From a checkpoint of a small transformer trained on Wikipedia.
Architecture: rotary positions, biases.
Each number is 128 + 32 x the weight over its row's rms, rounded and kept within 0 to 255. Layers, rows and columns count from 0. Numbers have three digits each. The size before them is the row's rms in percent of the matrix's.

# layer 3 attention query, 192x192, rms 0.0733, rows 0-109, columns 128-159
089:152141137159090140130125137125158113052132125108125069086078187165166127139104166043169209120108
098:148104110118093151158090106145100113105148142188144115179161099164092100117160167114189200135121
075:117129118138144096152087141125143140070163160129121144097117155135116114099052139142134110120097
085:105129115103165108126180183110140148065146142122121141118107198102107106121048094092096114182122
090:115198093123158114114153109090251149089057130049128106085076141128202145163133087070167100065147
081:157094141181148088137107186141189162154109091064110143021053141061158137141136150160140113107124
081:152053131110091133133063108178026132100162116212135142160139094141107115092149142205124155103112
086:115142053189102121149118104137175152064158100123105102147111129198182163123150136144169114100142
087:138094098169107095150122117133098127169107107174126122166102165151120141147110130166126090183144
092:030139187099143130135127181120164114127118133106076122151131168099173144178153124103155060149110
084:136151125076217180153175050098178140195122187149144132139194178142140139106103094101122132118076
086:134165161088163128188137085156091124100144104104172122148186142074190167119145095080094142144078
088:175117150147067175119146163144164172157155105143133116140120181135064070099113099139126162173148
085:128081102179114145104080122091044136143124156088187139063122094146103128107155137165148135112129
079:160110099169120079093208222110038082088147108112111111127111178085156106088138160232156136165166
080:096231090131129114172152150082173162128096150080123120115117067126152173087149146107129110182123
126:119123133134150151125149171145151130040129140113118084127140137108147096132094112062123085141115
082:113099108098133148145183126134131177046148121111127098123143187102131110111068121119138135138117
078:128159094147115085127186158078221121113108095051127137119046162124169129123148109128139106105164
088:129173095121185131113147144066235147163064121058129136101106162106178151158131089040123089119139
088:179113129171101098145082117149134124205131147159149133153087134127154109118210126178127171139152
093:104144104129112121132160131122122158165159103152163128127137168102143167137163090089080140120131
103:096093143111104166116142178159076118063162123168078094107158144113111133136067145102102075146095
091:109179159079146074195106090134137139152137088099125134200133105093160036097129141104174091073052
095:119173148181098112145093092141207143062090106072130097093130105166181146142086175120151126078128
090:091159142100182155113134144121213108140130092098074114132106113096183114145123168100080060181100
086:099236151144077142161126116105161076102143112102174129083117070072127185110077072178186102111171
083:152126182140175093117157166113156121132161099171126098115104159091133129166132120124146105182161
093:111227149113138126109131093126239160190131213097120134098069132163161097107084106089140119099068
087:176075134138176127148135145136141084184125130158154102144121101138153071128089130086073152135143
088:133109151117139124123115123193050115146123117143093142162161121119047131119123161160093127153131
089:128091121117135115131120182110055057104138128123116144098143150103127144072152123135082131173171
212:130155125092172105112092130097115138140085140134134147150161117160145119138206106132152173088144
094:113092086156056124176174147140179123093175123168133067124113152116086159110113172120140121115101
087:082192118081184121116142080075138151128140127163090121173150109131143164145156101121133138038120
076:118135144147153111180062184072121159099138114072128130093107120126134162114175144158133158090140
070:120131036109112112123079123130098152113134158149123109123128163085061151095104142131088033108108
090:127128160153194052117121153126126151144089179113135132181112110113137136121196092184127106109154
106:158180159125134140123108073083161148113134146120159141089088086159152170177166072117144176114115
088:176108103145071050145137070108099124148107185167071119110076139129085136114132145138125147130136
112:110131138091143107180129122127075137085108125107132133120103141163165140167106123102088150052095
114:085101100116121172084157103139113147114151132133082146122128156132131107096102109086074072180084
100:152062129165184146091104088099122116114127108100196155127126105098178117170148147117126185060129
102:183118158120112135068142142176086107123128074151173131165178138050075099108148181159116076131155
113:136138128125137115056144143088135110077119133090172095158104147119152064146145164124135143110136
103:134143118081121094144088099127164146104168058146116127133077091137089110087130161101121144124074
102:103159121185148108157135071088136100170072124140126153123129131125166142103157168197115132153140
110:119069110117136106099103139157067127126123071177094086098205136046115180185117118187134124148141
064:089123133161098127187145119140124134075175128126102093092120119106143134140044120099100082188089
086:117151163119166141166060112123120137109089125130143134157160079124157114189159149149145161068152
098:075142116167141133159094161208131160056108112104132117082160110105126131116127125108081091093093
100:095221146153215101096097098135191138086111133081152176152127111162112114149172113105137140056155
098:140083120137091171110115161177116124126139099145119097107121120111119140122045164121157095175147
100:133122176108122176119132123146077129134092159205067096116067106175190124175156055164142109163116
078:200178118164068131178170123116171108069146148150109138147120175092114147090144162123154171217125
096:067145157128128121137148154193188163161130046135124146135168142113148139126170094091105114133116
100:129139169165093133154193145135107094100147212142110088162098082109122096132080167109123111192114
101:103085148166162118173095158144184125073156158131124142106176166113204129096167125128107152113128
096:121118104178146146127104151109050124120119097163132124088179168122162141114126165114083076078156
106:157117172143145159158178104139114159144161133200125167121134206173116086099117102074084174090153
111:102112103149137121103110118115062078141093148139112127133071153108092112174155057100095084186133
104:138111082132096128157097138131119098151202130134100133138079129137125133150108131136175116076124
103:141103115128118187057043129105154124112077109115116114094104142120192152131135117106154138169136
100:135125118085117146180103118107114104140132162141115150164133098137136168161073137093141168100064
182:141123137146088154128144107139109109121170115106121125119104132100106129124056150128092105178110
088:123108097129119140160148123176115148064163118123132088183152124168091132124093170096115101156111
069:109116111105076106134136108094150140081140124107127137158182128203080138149166168070112140125167
071:151093110112092122124155141093111111158127198103124165100106180108168149118128160184134104150091
084:151150130140148110096176097139138125107116148105094095105135061177122120110107050080152117083161
093:127160169089122152145109067119156120086156138140146123172190095108148133080110156098088135111123
052:142128152150100108110160100194133093125100162149171132138037167087146104126139155135157149185138
090:146107133133113112117192083179143078138099149130137151098125088165140107060134130144127210156085
085:102200157108122132159113144108164194133106123136131153157133142106157154175131127152132116081059
085:092232148074113115193111107096146087077187100144128153111055171152170179096144131111146141038134
091:156111133118149185135131140104118200149102173083090102087091088137116148174094108214144107169094
085:101145135114127136137125081181161178091148133135107112136137138130096207164208176063136126047127
096:124156112124126134129167103212087082132139153091180170124128092174178093086091102180108121124086
084:067132078111132107102139154118104127133118163122149143121134155093080115110068100102116095095136
096:124092108060127137106107160067141104193149102120129125086133117149162102075115132206089138139090
092:157105092144099072122140125130173126106187151123107123133078135100077190087122117111075121126196
073:145090139108059144069196088187136152131169142124101123122105127082092152096101126160125112173105
093:125182127119159081095115137090149151146088124111139160108157085154125151154183097127130142103152
100:153165139142144119124092144066137108209073132135158181120113123123121147126180120131112152108180
087:100048154077097135104141135153093116150177136126163127145132128052106137112104168151110051146097
081:121159136105092110183078113051104130094170100124150139146132135121112142189125177127158123102108
089:120132140098162180099169097201137152101101120123153090075118153170098137107128136086103105128117
125:125066109124073134099202157172121111090179119109071058126135095132137073112060141151122074184132
100:134122188126107144121111142158125184129112130170125103145190213137129192161131075144134088074101
094:121109160179126131148159132147141165126218126107082117137188107106070150121129166076125141147129
091:097185112089087159102150160113124127085161161117105142099182125087186189174112094072133076165147
092:098102137111139093114118115049125097130130143147088122131115064107109112079133167162143089147147
087:117058091106078140163164135147135119134193149127098124145157159157152167086106161116146101067135
090:143206182111153136175110151163097119162182083140132141162172164104091133137169104133087087120109
095:105055133120174111117129060134153105170145085169106133069119092078164195036096103091106125088166
081:103183172146135129069131186068091183142122156126159102126114136114139141169133088122095056177147
084:181157150115141076151125018179157130103138180151122130152129122134084178147173186108181148067133
106:119191125099163142188070094137045146121147150139147184148115135153141163134152145149034135148141
098:130124097142138123037086119098151161165099114103096115049142083158119137092117134105104136150130
102:119113175192110107132151164121198101142157085158147123098053197013103147125065106108154110159104
107:122132137208142087146155158133130147159162086119146161083121205059113133137169104102109118155131
112:154137089083141164138152180124080122136083116177081059167141128155154115125172145129134110100149
089:109129147133127156171119101127146121112083135162152107214124123173141095170109139143082146102151
135:139080154150100121137170210161092144116170113141106110083166196033070119116138167123112107208133
088:121151049104125140080095155097131083160118157134131111048148143100170102138132117071114099038150
100:133123104128145153152128107140100132131052134153139133165084138167178135142134142116089168060134
104:159178088153117111100126175128043091135087132109137115051087132126124140124168109080049111119150
113:128123134078205168119148104163174168114131157135108151219097061156133130116166137168173148077106
089:167159149126090129116091129064107131146168144125114095110142116140142077106108099096114124158115
102:149203164158128142089128142161077161125110104091167135059127106079108147094171116177114124083185
115:145114152116125115180109078133134121092105194161127146214152086163145065154067116177141138168080
# layer 3 attention key, 192x192, rms 0.0709, rows 0-108, columns 128-159
099:162135132090129088105121103134136129175099119120122157167133160119118177157195100152140129089178
071:194125190157089099118138084120143117163095159144124180171147117126115136154165196152139163075142
065:106132117133133132157147226145122092138157126152115010055108185057152120118135137118147049149177
054:107188099136098110163146255125101112166099098135113033102114185096181104130186165135172074146197
111:096127108123135186133070050194070099131140094114151224122190102155082116176094122103117169077080
087:165135080118117122099125074076135086170124129146177141101107164122059108080122077159111124117137
133:140092092175126134137144239121120107093170135143114060072119199107114118107081149103119104168134
096:138120196091120121098111131125151094155105072074142159161143073143096130139160146093107167148127
086:117098106120172067123191133138136167091135180109198121176142135146108126141137170144138095179117
092:165112107100148131099150114128115149116144098088123123099117069144146155055130131110166164177136
081:103097087140101116154154115149166185092122164127105121172144065156142146168137101133158089123121
084:135119061114142099088114127117169100082139158146125154099086112116118155119137175102158102102162
091:150146162120144111137141114122160104113122155094167119176172069127136083107139127170072213146093
088:138143133081130139157127150099104094114155107128125128113137158096107135135120153173117136081155
082:183125131107109152108116144147171122146104190101136162137133117160136166145095069114089113178103
072:124130136165062128106092122142082086116115107102147160074188170114097088126124120160092112133140
110:146076076118122178084160199096061107143169117143138075128128161108166114108107147104114115122144
096:175138099157118135136174191097118127141133134147140041156131138131151097067199197087117109157143
072:114163146134121190130118155114111127144088077137157136060151119139090109171060112162123101123156
106:133152144122129118144113053157103159144116118083091200095154142140132143146126089182151134093142
051:143108154143115123071089000098207140102139134122126181155143067139091106109077083146124232151063
080:183127153095126129168126094118162115095131142122078127162169026214148113144134157110155212216106
051:132170090157114124133149255130107127140088079137136065117116149116159108121189196141141075101178
078:115086083162137130111136095075118108095156143128135128069126104150141149090094175090113179231100
098:127077103127125138121118126133076094167170049162097141079158134102070087146135108116131140158116
087:136152137105162109131088103120129132135081081105103132144130118150104147104135114133177164125091
089:120094105133148137134090115146086122091084143158122117192089115115087124120150187166075139172137
083:082131160106102116092170120155106162151061150097123149212134095146147182113181157146114149136133
092:144123171121105123096156106156154111124075061110128105168130050076106126154089113154166118195145
088:156175124104095133090107105107160166113120131097085122117113173125091078107099162115154150132100
090:115154145123113176164152137079180104134119160138118112181092183106145043181123125102155114094101
096:140174128174047098136073147129092145155112115093162113089125109127066061129109175156166157157087
118:142144092138152105125096047110142154157102131112140182155116085184146135096190142153135195123142
068:149126102136084126104164220186095095118149160115094124060081116108139121140096110095113098158154
071:139100121140126118131105091142082118170173086095139157090111117124190114090165163172141147131175
114:144124112122112132086109125126080137119132104083146148114158149140132091081165114102136165125140
108:109098112141119180108171186190106101106151150119104086113122076159183099133104121121197104188147
068:176150160124103163122115137112162156087121107151117169169149107094094164182084104099111091100103
067:124078111108059150139168104227163111142138151165140139130155097107087080115090126136148158101118
084:161105092092158122131141162116143089154150130130149143139109158101111112195166138149099148135150
108:129105137134103139159109186152129108128075135166190120100201138109123182094139098163157129137103
103:169148111148154114127130081119127159148127207134154115119114082138116159105165103154172138147170
103:123190110119099114168108119207069135103153130158137136047079131115117083108167147095138158144117
109:147156146137179123114123115085135166126120123129138122182122105186107136139143097132131136082126
115:096152192079147124132157151102108153121144085150153153161116115111153211120103096128097105071125
104:160112128106150160100115149094053146166104132149155116125149191077213108181105084103129175136140
104:174103158067150193099107118101106154135175070127112134112129143114099159153077095086137099146119
110:115160138133132150101096140103162168163181168086183137171117082168146132098155135174128119098184
129:139139129145168116117099090115119139141097133124154162131156143183131111125197149133141189088148
090:065122101084108134159159140142097112117136142179169112151112192123077101097134126090136181121133
100:081122125112099189151125145138059100100162132147121024121153104102121103102044117077107142128107
067:106064151144122189129125058150073124130116065130134110138198063174127116121141128088108142136054
049:106176130111146093130100152056147117106112146102147132154104220162132098102101176148083122138120
108:118129087144103056139151185106138138110157206127138122174139176084155113117055158137144130122189
086:071131122088083124115169152149088109118175107110134097084107178081095103166047098099080155201116
106:194063129167143122123074199113081106088106157139145119079126079117084108125116109135129077135147
098:112153107114158086131126164129106141165124118115124133107118218117167127098196120208104128107146
104:132156136111147167121164107164085108154104153152134117096091086112069094170146110088166137188116
099:120104136143162164090105158101138159125145146095126144138201061187120149145177095158182139138119
105:157102093080145128113154142185127138135115165125115129121092130053087140152109070119150088161114
112:135086107157144106150116108048136160127156162095101144162141106131203110094166207115157146112163
105:160135176128177107129145195125131080121088153170179131057097176101111089083186138141094168086130
105:085144180138146091117114062107103071143159121091132168122139117120121064114054177098136135127113
100:085103134104152150152138140107129084128127074122157139128143227099144130120077150114107139093125
073:101129160165110120111140209105139122144129140145151075146137184077101116125060107081131078147098
067:145103089129135183157158238153085053070161154144091057092120172118150099122099148058119116141123
083:149164127204148147159140240134087133112116137089119057087142189140105118122142131132140142167070
092:081108117094082127079088080107126127126107105181125170150118163050100135124095123151109090130176
074:117069161156188154114108156119129117163131150075131133122129144140117111140142139192121136036102
100:165074115102144129169174189181058129116180136088073127093149176134131092135128130085122138119078
155:130101091101145149123153169116109090090153092119101093098105153118151057151061128075117129169091
097:164118115095119126111112127082157132149135083141139128092118157089081122171101156111038111137187
093:149125156117105155140119092166095133084189101138145098165132106143132106087097102117147131171113
091:127051094151063100136146117159131154129152144118095141107074085115091099138057157114133108185117
096:141135111101101098098131139100177122158113097099156122156202139177157123106109154111097128065142
090:140124146144087096131175122138112094124225131111148150157097146061121179082109079082170170144167
097:122101081188108127149099120112159112141087104166127122063134148160066095173134127125082145120102
090:098136106127152126126135089110183121177067190112138114149155092163160153109157145172237085154124
099:156128108143118163134145116128155136080088134143139123153099129168168104188150157113138094101212
099:158069155142132130155191152195156127162187152097150130073099121056099113139156137159132134115064
129:103126145121085131127138149136114106137176136159129144118100180045119132120041117115081089167119
091:128142099194117133195149137156121157096108135108113056154144108204130120142155174153195186116073
070:075151119097102071117104012112145201126121143185117200148132153099118157137165110200097108166127
053:113151122111088100117160166154175138116155153182123097084113138122156131139136114117117105147159
089:102146152156104122100155131148165148081192156103131168081112148039104176115161120107093152221105
087:146087130212108151158114185134133070145109188112167121173142142109116140151090097121170195089127
056:150146108166162155136117194136126100154074132101121082108127142214152128145173135146140121131130
098:149139143169110149129161156099117153113146156103098079162151099171110171129121082101143143146138
079:113104156100116106110137162138108095130145171103117139117150117113124119128144138095153143085100
091:135127197152111092158144131120100188092131081104131124160137132121118132049122153185103142095075
095:114145106079097121144145108142170157116129131165137142087151094157128121118041181166152176059134
089:198159125123167120137181108110111120103093140089121136037144096098150101165154112108162171130108
096:086098131154072113127114183131130159102103168128104093113146066169122109134146122177143122100100
097:183128176050092125176180129099140113178103154125179125183135108115131123146132093109119164137087
087:115090107157165087112091132104152110161114112105152146148134136140102128102208142151164119122156
091:096116108097129170111164109131123118103153110129153161090153161119127095136119102072127183133062
125:170119135150140165063097185120162127174106119129169129105101145116155188109191070191149132110128
110:167088152130105168144174129161142080175163149161073044112100117136166145125130177100166061189113
099:118147115144102121093157209120160123136138146136111059117117190044166154123099115139157047198125
113:120161150156135159079081245102160112162106116138167100146107130052140146101185117116104124136141
108:147090102131180121158168169136126119156177133129107077141176159107154135106178222100157084181132
095:122070104122146085164172112090156117148144162175164085157172157130160135117177211098168120087155
079:155124083175144127114102253143113159136157132093092136141114151132133158151190139115103095112114
113:100077066108156147157130137112119092116183089134132090093170156087118097109156214117142100124086
091:089096096098131134178148105099116081104140114184176078139139180103095109147178186113198161064099
102:101069105071137150146151143059078093161135102130156119126131142160103093127172183078115136091125
115:141150162164128150158137101146139129116103132134116120179128182147152083137090141154151146161138
089:171139148145156138106149171144132114173123134110094137136146084167194180123093128127091124155090
105:141119101123162163112179140072100089109146122125109133151122160114148117140110218144135075156131
# layer 3 attention value, 192x192, rms 0.0682, rows 0-95, columns 128-159
076:140155108154184165094120122108134137145133146096102174164079105093073154183141158171109109079147
090:154151161119125116116162124116166109122146096136119110111095125127104141175137167155129134102135
099:078153134119104131168129088124173186079099152122154169143102094108104140092079068092107177088083
095:143104149120090138118089119130147154132023095108151143116081119157110136141154068148168219176110
084:141104087090118139094163168117119083143156122109174070092123195149148074105160173100155139072144
089:132110138084119128123153122160116130157100129192142053112101114154115120115159088103153171144128
100:154164146147121130135115136122076145093119066121130132173123132106112154168057115122070155143060
088:138142113150099130131079144105134130133121097205097128147054142098083127083147163127120134092111
089:136110108137119049135153142113114138092105121064128091078155132202184053109148114123124163187151
079:144091132115108205065116119164119093184123102142173156116096151117075168201122125119094155096080
086:147144153132100104185136101124191186131131133097185141102135102112192141125089111138137145179107
073:175102113112154149099139144162098086181182123194124055131119143101135099165162201147101106161152
077:073105105170163089124184110119131137101149174153108153101116099135169141094144133117164154073139
067:152172115093116122132130145142138123144097118182103054134172134153111125132189155147175127205143
080:100177179128126159180091125121189190093079100128092139170124092131066153113095061084112184126152
076:137130161099169161023126116121132134173078146126148165079086147118165183186119073116123172114143
100:161138093097095146215099127144123133105085183124140135109136122163158125106146080091190096135135
083:129123125133150126114116106142082082139113078124084130121120120080156109150118144097039183139147
092:134153193149135084092143149136147101092122162157093105093156127135166129093092102138088088137139
083:158136138093086132132143140117207190116106118101101130165165090136025157098126082114182129112136
096:096131121146123112146173136117086084121245102136124122125155152098169128153094206132089075099092
084:134178151118111107199147136126086128141150106161129100122146129111114171119121172094081079167108
088:124192079091141149181073142123101149119132130110152101094175140145128146110159107070166073078086
089:083139072110167115137131136132033103142129145144100113055118146144135111103154146068115128116147
078:127085174118132100191159138121127130105133148123138118132182128157177131097097114100141148172122
085:171169119134174187122120139131103170085126109071137129138163094184121138121103101035126131057096
075:132145194107105136151124104190093128168105136130134134074117105183093207166084127089063130168120
078:123087174112122129113169120048119131109192151111143138143070149119112094175068139143112146076159
108:132089138161160155109092144156097136151163077129112121157134125123115089138138193085118161123128
088:137114151151136139110093119129133129123135076139118150156099139127071192134112127140159159147176
087:087106153160138128058112151143073089128133120104146111108162157131099072164121193157128152121156
094:162119161120154103152162119138092101162209118184050123165112087143120161161097196147094094161093
118:202169134118111120117125140176130143124127093103178125126137103142095088209133123167081092125092
139:123122147170118197113105097147117194136113114096122177096097105124175119089111095115089161122143
127:147131111165145162186053136115102091138115092078160133075096079122166105115147105168136133116093
127:109110063135152110117120155145126083183144120110102150166082147099147097124132128120109137138150
138:152110116140156096074079134161150174138179102109056163114085174125101178048104154127115110125179
129:167163078141090058119085104083096206075124142150152108161150161114096124143152110143138102154203
124:154211087113145178127172142152187168128113169126164113093138136116110152109086119145131109144118
126:142169159098152095188092107142121170163148133084192146108183124134055178041136166113163104126148
123:085072103119112195152126115178135152162122116062110145075104082111123070129174177132125106133148
119:176134190126132167167077105073113201122114137085188133099136120135072140159137156116057132151088
125:101152095191109161076070118091080138095073143196114122155160136122161075194142111098130135162174
129:218152145098129116125122142133169094134153131162208115153085122118129091154142124152149103125091
119:146202100084140128105114121150097151121127071113167146165114136110145173076136133145116105104120
140:139096141158154178137127111078130112121097172123076111130142148137098171077153188120137142117148
128:111123164120137075109111136123090094148139121110081178123082122068122134121127106181124117102161
133:107124177195202110088169149116120076132176125176098106112181136084173171097124126188145106068096
116:174115153207112189119157140121108098137123142167135132134120091075120079195198116104096154090083
124:183127131148125151148114117126100100125154069179182147168109125145169073159138097110121157182087
136:140146093084068159055136125196133166117171074121167135152137120138163132126118128090102110135078
121:131205186113164103117116160124101089192118135093101136114077181098154128150126098186065116160112
132:082159103083141096123142121074090155088119153148111151151134126125143147092115085149146136137120
126:183130187112073125129096104122137071099147078072165136074118159098122161201143079118113157099172
136:141132155129149064184102101123093106096149123123179161154166131131134140138099120119100116171118
119:151128167216099163112086118136138123089200093127071163100068110100097093158115153175104172123111
141:156082090133186080162108143094106128130139126132143087153184076155142164136142142125183125133073
123:148087176097085146090165113107131186118146166158145149128082145107091171114158133178113093122164
131:183133102201105121135155127180171150172164150085163141072125146129133125099119146178170125134169
128:088147096143105147150159128156079127071116092171125135169095131147123135150118069155144100142145
122:166136112113149082180159148198123085173113070104161127125145111135124143161140114133172140145121
136:144139067167161095118195114194122206138126161133149112127219086164121090145128152099151114108118
135:126132167136108215092140153092159129102111111111174121117157100121104098201141139130090074111136
136:153093101132147156100121123144114090137099096136074139151096120136091128105140136134148156117058
120:067128099074085136124131122148078100124106138091097118123143144106173101138121134120166139084181
117:140147111145137178054072129123150146108155123146128122115119103154072098118170130111116120088120
108:134141125170136159111229134155205154203124131133108109082148126119131149118145116114094129105130
099:119136181180141148157162135085150144150162191111155104120135075109179089129154158145106194139072
111:137135155132199084202118111097173188144109193118069113157148117124125138166152122163117135146083
123:124137087146063113072185142179134193106183091077149132107127125110146135096139081114130093115091
104:122131116183182091142129125087112101152064192110147100135172076080109073192159122113178124117109
103:157100151135165118160137113110133149143180165105089110129126095085131085092134228125137118101032
115:131165143160092083119121141091159151110117082151127122093152191147103151161133098174150144141126
112:095107147129160120085189129130099172126142150163103102119145121148165146105104109108133146121110
107:137156153181188156127172092124052107128104172147089109119119081141157141130155136134154165126094
117:065107131049087108139089120105094064089095073157148143193106129124165107135130090169119087165114
122:057104122098188138112118160118151165083121143159144117187188106143143109102148147076095117124086
115:163123132154097071133119145129061148122122143159102133137096109131117165040143120086122123175190
103:153138085195133158126198132110141116174110185091154102107144151105163062122129150131113175121105
118:129096119065057164110170105141085127095147136144125112117097163140119141166126166131124093139112
136:159167144141110076121142118170089141134189059152145147166098174153147173080077063139119114188159
123:095072059082135115122079124153162138097174125115175114164151121145104075112178151110110114148073
123:179140073139134157127156140158138106157098132128115145107131147124127129132131153106110160138141
104:148129161132147134132149076085115141160122187125072107124100138095123154122134139079166152125094
110:109118114126108113119093161127160071161164063148161138180106137105165170156120128151140159101136
123:159157131113181110133099165139139076144133140153133108134093116116137153113137156078196142077115
114:188142119137185070130135155141151135144141113105074097143111152109127168078108154153100106164121
112:050107169036149128173104134111114110110078135149176117152168089129162112160191085162106127067099
111:170088160099148116138144147055174083138140160077118123083101155129153133087124159093139149124145
104:168149136171192082149180132133203149119105154092185146100175124129131098161147097120122115092129
123:125174075141119093149162148131080074110083126173055126163119125128144158173105103132149157138039
108:140173128141104101142174104133156130129173142125027119065087143140167116087128074136159145107121
107:087135145118126142077120137123127136137151118151166139140122105099120108166157091192091188111116
111:162128125061118083133107141139118143129159079127149128119071148115094104118143116128130100139185
110:111161090152163116116138147143119185151144148164107110143120138126109126066132134114168073132144
115:073143124104134147097158164121129134093148125140115168095140097099083108087170125133103142110138
# layer 3 attention output (transposed), 192x192, rms 0.0659, rows 0-95, columns 128-159
083:193096150134119152098073110187129126106147137167121171102185113156042158138116097102129170189130
090:103145129070147140159128117139144194129124178102103066121086106201136123138072074089189125119126
105:141065128091101109133064118141057132147147159168091144111117125142144122075108160233079157163125
097:151101083087107118124152155129037108145154164136128176171181150140092083136190142167116159204129
096:116191118137100110137169108082216135137128142038145114136074166107160105164064084094185111069102
101:075151104128122079141167122089203133165096134079116122135049185099183143140149113139137151077131
100:148089123138109165122145056167079108115112119168156109154140092137126117168195136081103159145135
094:124125106134088088064128126167164134152145183175125207160096142114141139131146118120140136167111
095:072174114128163148133152100117143116131122095059122021141106076180180140190112132087149076106154
087:139095154110125138095149189125057104122143186185140171148187181156084105122137102123114157188108
091:140127141119178138145110156139091108131126112169126077088142125148125115111167146126097072162164
091:093195118155144102155188147110219126160093129087143118133081172084131137131145079098153102090133
084:127122124116106124145087093118187127114143129100097176070052154100173175088071157148107160124137
084:087189121113129121167166104095238147123074123087139100123065161120164143156170115101182130057153
093:099088134152107121123076157152069161152120136154071127160134119175134131106132149255095160135131
085:176102088148124140068132129145099107116166177137121199113188127127064100120118107091130159197113
101:108093140041180146127172149099124140112099145152085103094077150105161152164117190105112108053154
090:092149118111138114140147121139139098200154177098097097150076156145137167126088103153140096176122
097:100113119226130130109105107166129138109101131095123077137096086113138157087166164141133130076118
085:154141099142080113127090140081101128116114084137137179111118099118150117136159164207176184106140
096:101140146125156149100134097120139119146128057155175058135130078133150156109111145052116103086112
087:121173112148153120121094122062174131175099116160098071127072064109147138124128166160108140074166
088:183116131126109125110143043102204138118121100098092079079078104080138149136111147112124139037146
091:142157102110108152131135070126198116115142153100084065126078085103181127149097126179140125100135
086:058142121156140111105125130101102143154095118128111098126086092124165144138126198137072124096132
087:149053124132124142130157054147130173129148124057063137115083146087152145171066090148056151125115
080:153107123101164126123177126107096125127095142157111107129169123163163147133145158166120128118175
085:135116134171121119098069039157113133130159083082175173133203061150172114127103104153157140152105
107:099177125113123125175188151139183157156141180077109129170061175136130150159045039135137090186123
091:130139144120116133128148178098098092143158138132108170133113120194108129174135100113132184170141
090:144170103163091137148163081120139108116114124041155129153080106138118111154069097114178112120132
096:117125156084181133154164148123140165103117099187131097115114095136143136135193134073118158114163
117:200173178164190134121173123101035163181114164155132122116091096131137135170137144121109128094151
138:156138178137104116127149115112116134063099099147145139087116130147087135156162082035104146173078
121:089196099070151133160117157050093131109106124127130113114130139181152119074097066115113024108119
124:132169030187118104113138135112163135162132175100152154152163132120158122078114168145118139146143
130:133103090138109079174145098197189080127158136145150136121141119112153137075096078091160140143169
126:098089156129112133145090090070129134118130217124113077129138144146139144114094169118153126048158
121:138169140160137133146092135181127112162170089130124148140160172128183155161150147169177136111109
124:140092170148136142105070144139075149154162152139102127138175140202099130150177111142175114064133
118:123134121119082141153117180125081115121133103118159151105141125106186132105183123101120139091141
118:135132127166196158140114108126066186154121115134146087131098104128206151106176193140122193071091
122:066161150148124102142125110121168107163115187099144115118087141135120117098120182091154137159131
127:098138119141107118135136114163103196113148162163146100141119080136085101083119136117142126127106
117:168079182119124128117140139076131070040126197115104152120169173138073125107077121100123095108138
133:106162157103081125125126116101111096147114134141128129176203107139121131130150155131105194093117
124:155070137183128120133124114158148112125096189103133168100116141135166106066108062120158074181168
130:117106135203120109129173169127126098075139112132102136114152119116099132160099061171127098145070
113:140118146231088144108156078137095160179054153131136129086089080117094121101162155100120144138113
120:093126066120199163109085097139158196124113108186118111097113088123157096072130178112126122124158
131:141132124114148109134137085116132123165111137136146128085059115125083147163105100086133126150116
120:175177135203167115138181167086110138158170152083169136106080133176111114151086089143140114157118
128:158102146124126158105077110094120096124174157099140161119229214119141125097081175151128124210085
124:159124105111112128110173094101145157097094155118087121103078083129151157127123125133132129087155
132:098107120088170086104128114127109188141163130128133135152161103195085125076101146123138136111127
117:113105087130107102152155122165078121099149111135165128083132097093191119103115164133140114125116
131:101135092120145151107137151115063126124180180136098094132089133122107108114101134129109173030114
123:165070193191105151140111046144119134123088212182135127139196113125141121081141127094139115183140
125:172152166115063109122122176140074138113110134166166108159194150136115093140138108082089037159170
121:114134207071112140124106128103128139126155142121131133148204126114148145162122142167178101082124
121:105147077080162111096113144106131147162093108160123099103148090153082125097156100166121103096198
129:126186168190107114126126101117070104160107173152099122076114149166037151173098117059110147071153
131:171118193118112154126122163148106136140109126084129117185172132104165162116148162122120124255106
131:113142098095143137102162028100166098199083135164148134148173091109168099050127125131108166138183
117:123094169104050114150147129090196105109110151078112109116072124111073146154178064115162121138113
115:146171084161130082136170163146161149151136091125115147131107153119116141137148168078103136145083
107:167179150188118106129085178156098114111118094140118139151126160117163162177205113136145137162147
100:114171078168155120145112174203059133110157117166147056090084118116092134198094131096133134072091
109:081118107149148131147053151134089143145130073144123138133116134106160121133139113175087196079132
121:141083105112113105139153149153131112121095065110131111112071138113113138125117055093135088160114
103:088188130147156122119138191097099114162094137099091076127102124108066120138097133160136146084097
101:139167097158166109164103138109061124166123042133124117164135110113081079078082139157093175116146
110:135059100142140097112130146122120095124135153141137127121061163168180126105074097119145077136083
110:158112165134155101132115151109140083140120087171159121109119106101102083143073085146102132137133
108:078152181174102144109129092114151106158106145161130069109164063147054072113134107098127178122165
115:157081119057221147108160102101148140151116180097102129142095114126147094084121116117094132182135
119:081125093121184112127095132165143097204141103134145139125095118095082127101101166105161167148145
111:124120079121114110181137147126206101134077217134138098099067131174115097095070099066175086078186
100:135204134165135113156101172134111064127146068138148042134128161142100141156109155092129128186120
114:179073130138094189089170049124135135109128166112127132113115101121162144169147128118121133098126
129:145103135099166040106180128102108144120156186178152137108162109163114096101067079108126148123120
118:096136069114155152100146082127135107214137125141118139120119128087161146092176176113066164108129
119:139145124163071121135174110148149147105129144123080151151170158130116100046144146065112139196149
104:144141123112155131137074118101152142145076073141148136155122091122132106129140123157100173088166
110:115133102115133170083146148139154148123198130125133140145194128122182175067146152160146088187124
120:094141092114128124176109153171159138117152136161119140136068100122124071091086120114178114055108
111:138178089094147111164146156113175100136155100106146090152081159156171111158078102149131122111149
108:100085185120134136085131178086078111106127162106083107128112137119118174091149135134093138112131
111:161096130096082131161129141134119077126155127150150140163188099112100047088116140097120143188115
102:088129154113121090145151124090083127108113123162111132051158072090065073118094067095141149078112
120:122100143130146152123142066133158102107180158129120109129119137122083153118080145165141153148132
108:138123109149154123153082100191160111078168089138124141116112133119196040167153081149117136151099
105:111118150211120120159085157174143147146086181154123133126129177116137166093119159131085088242078
109:141135092139167137138115144159132124137164168148144132106062165140187103119102138105161070044148
109:071096093143162122102158141178152111124162119150140137111097116114150140166091139120182145058092
112:135095119144097078152144130102139108103086136096129151105116203090077124105109101108104094146115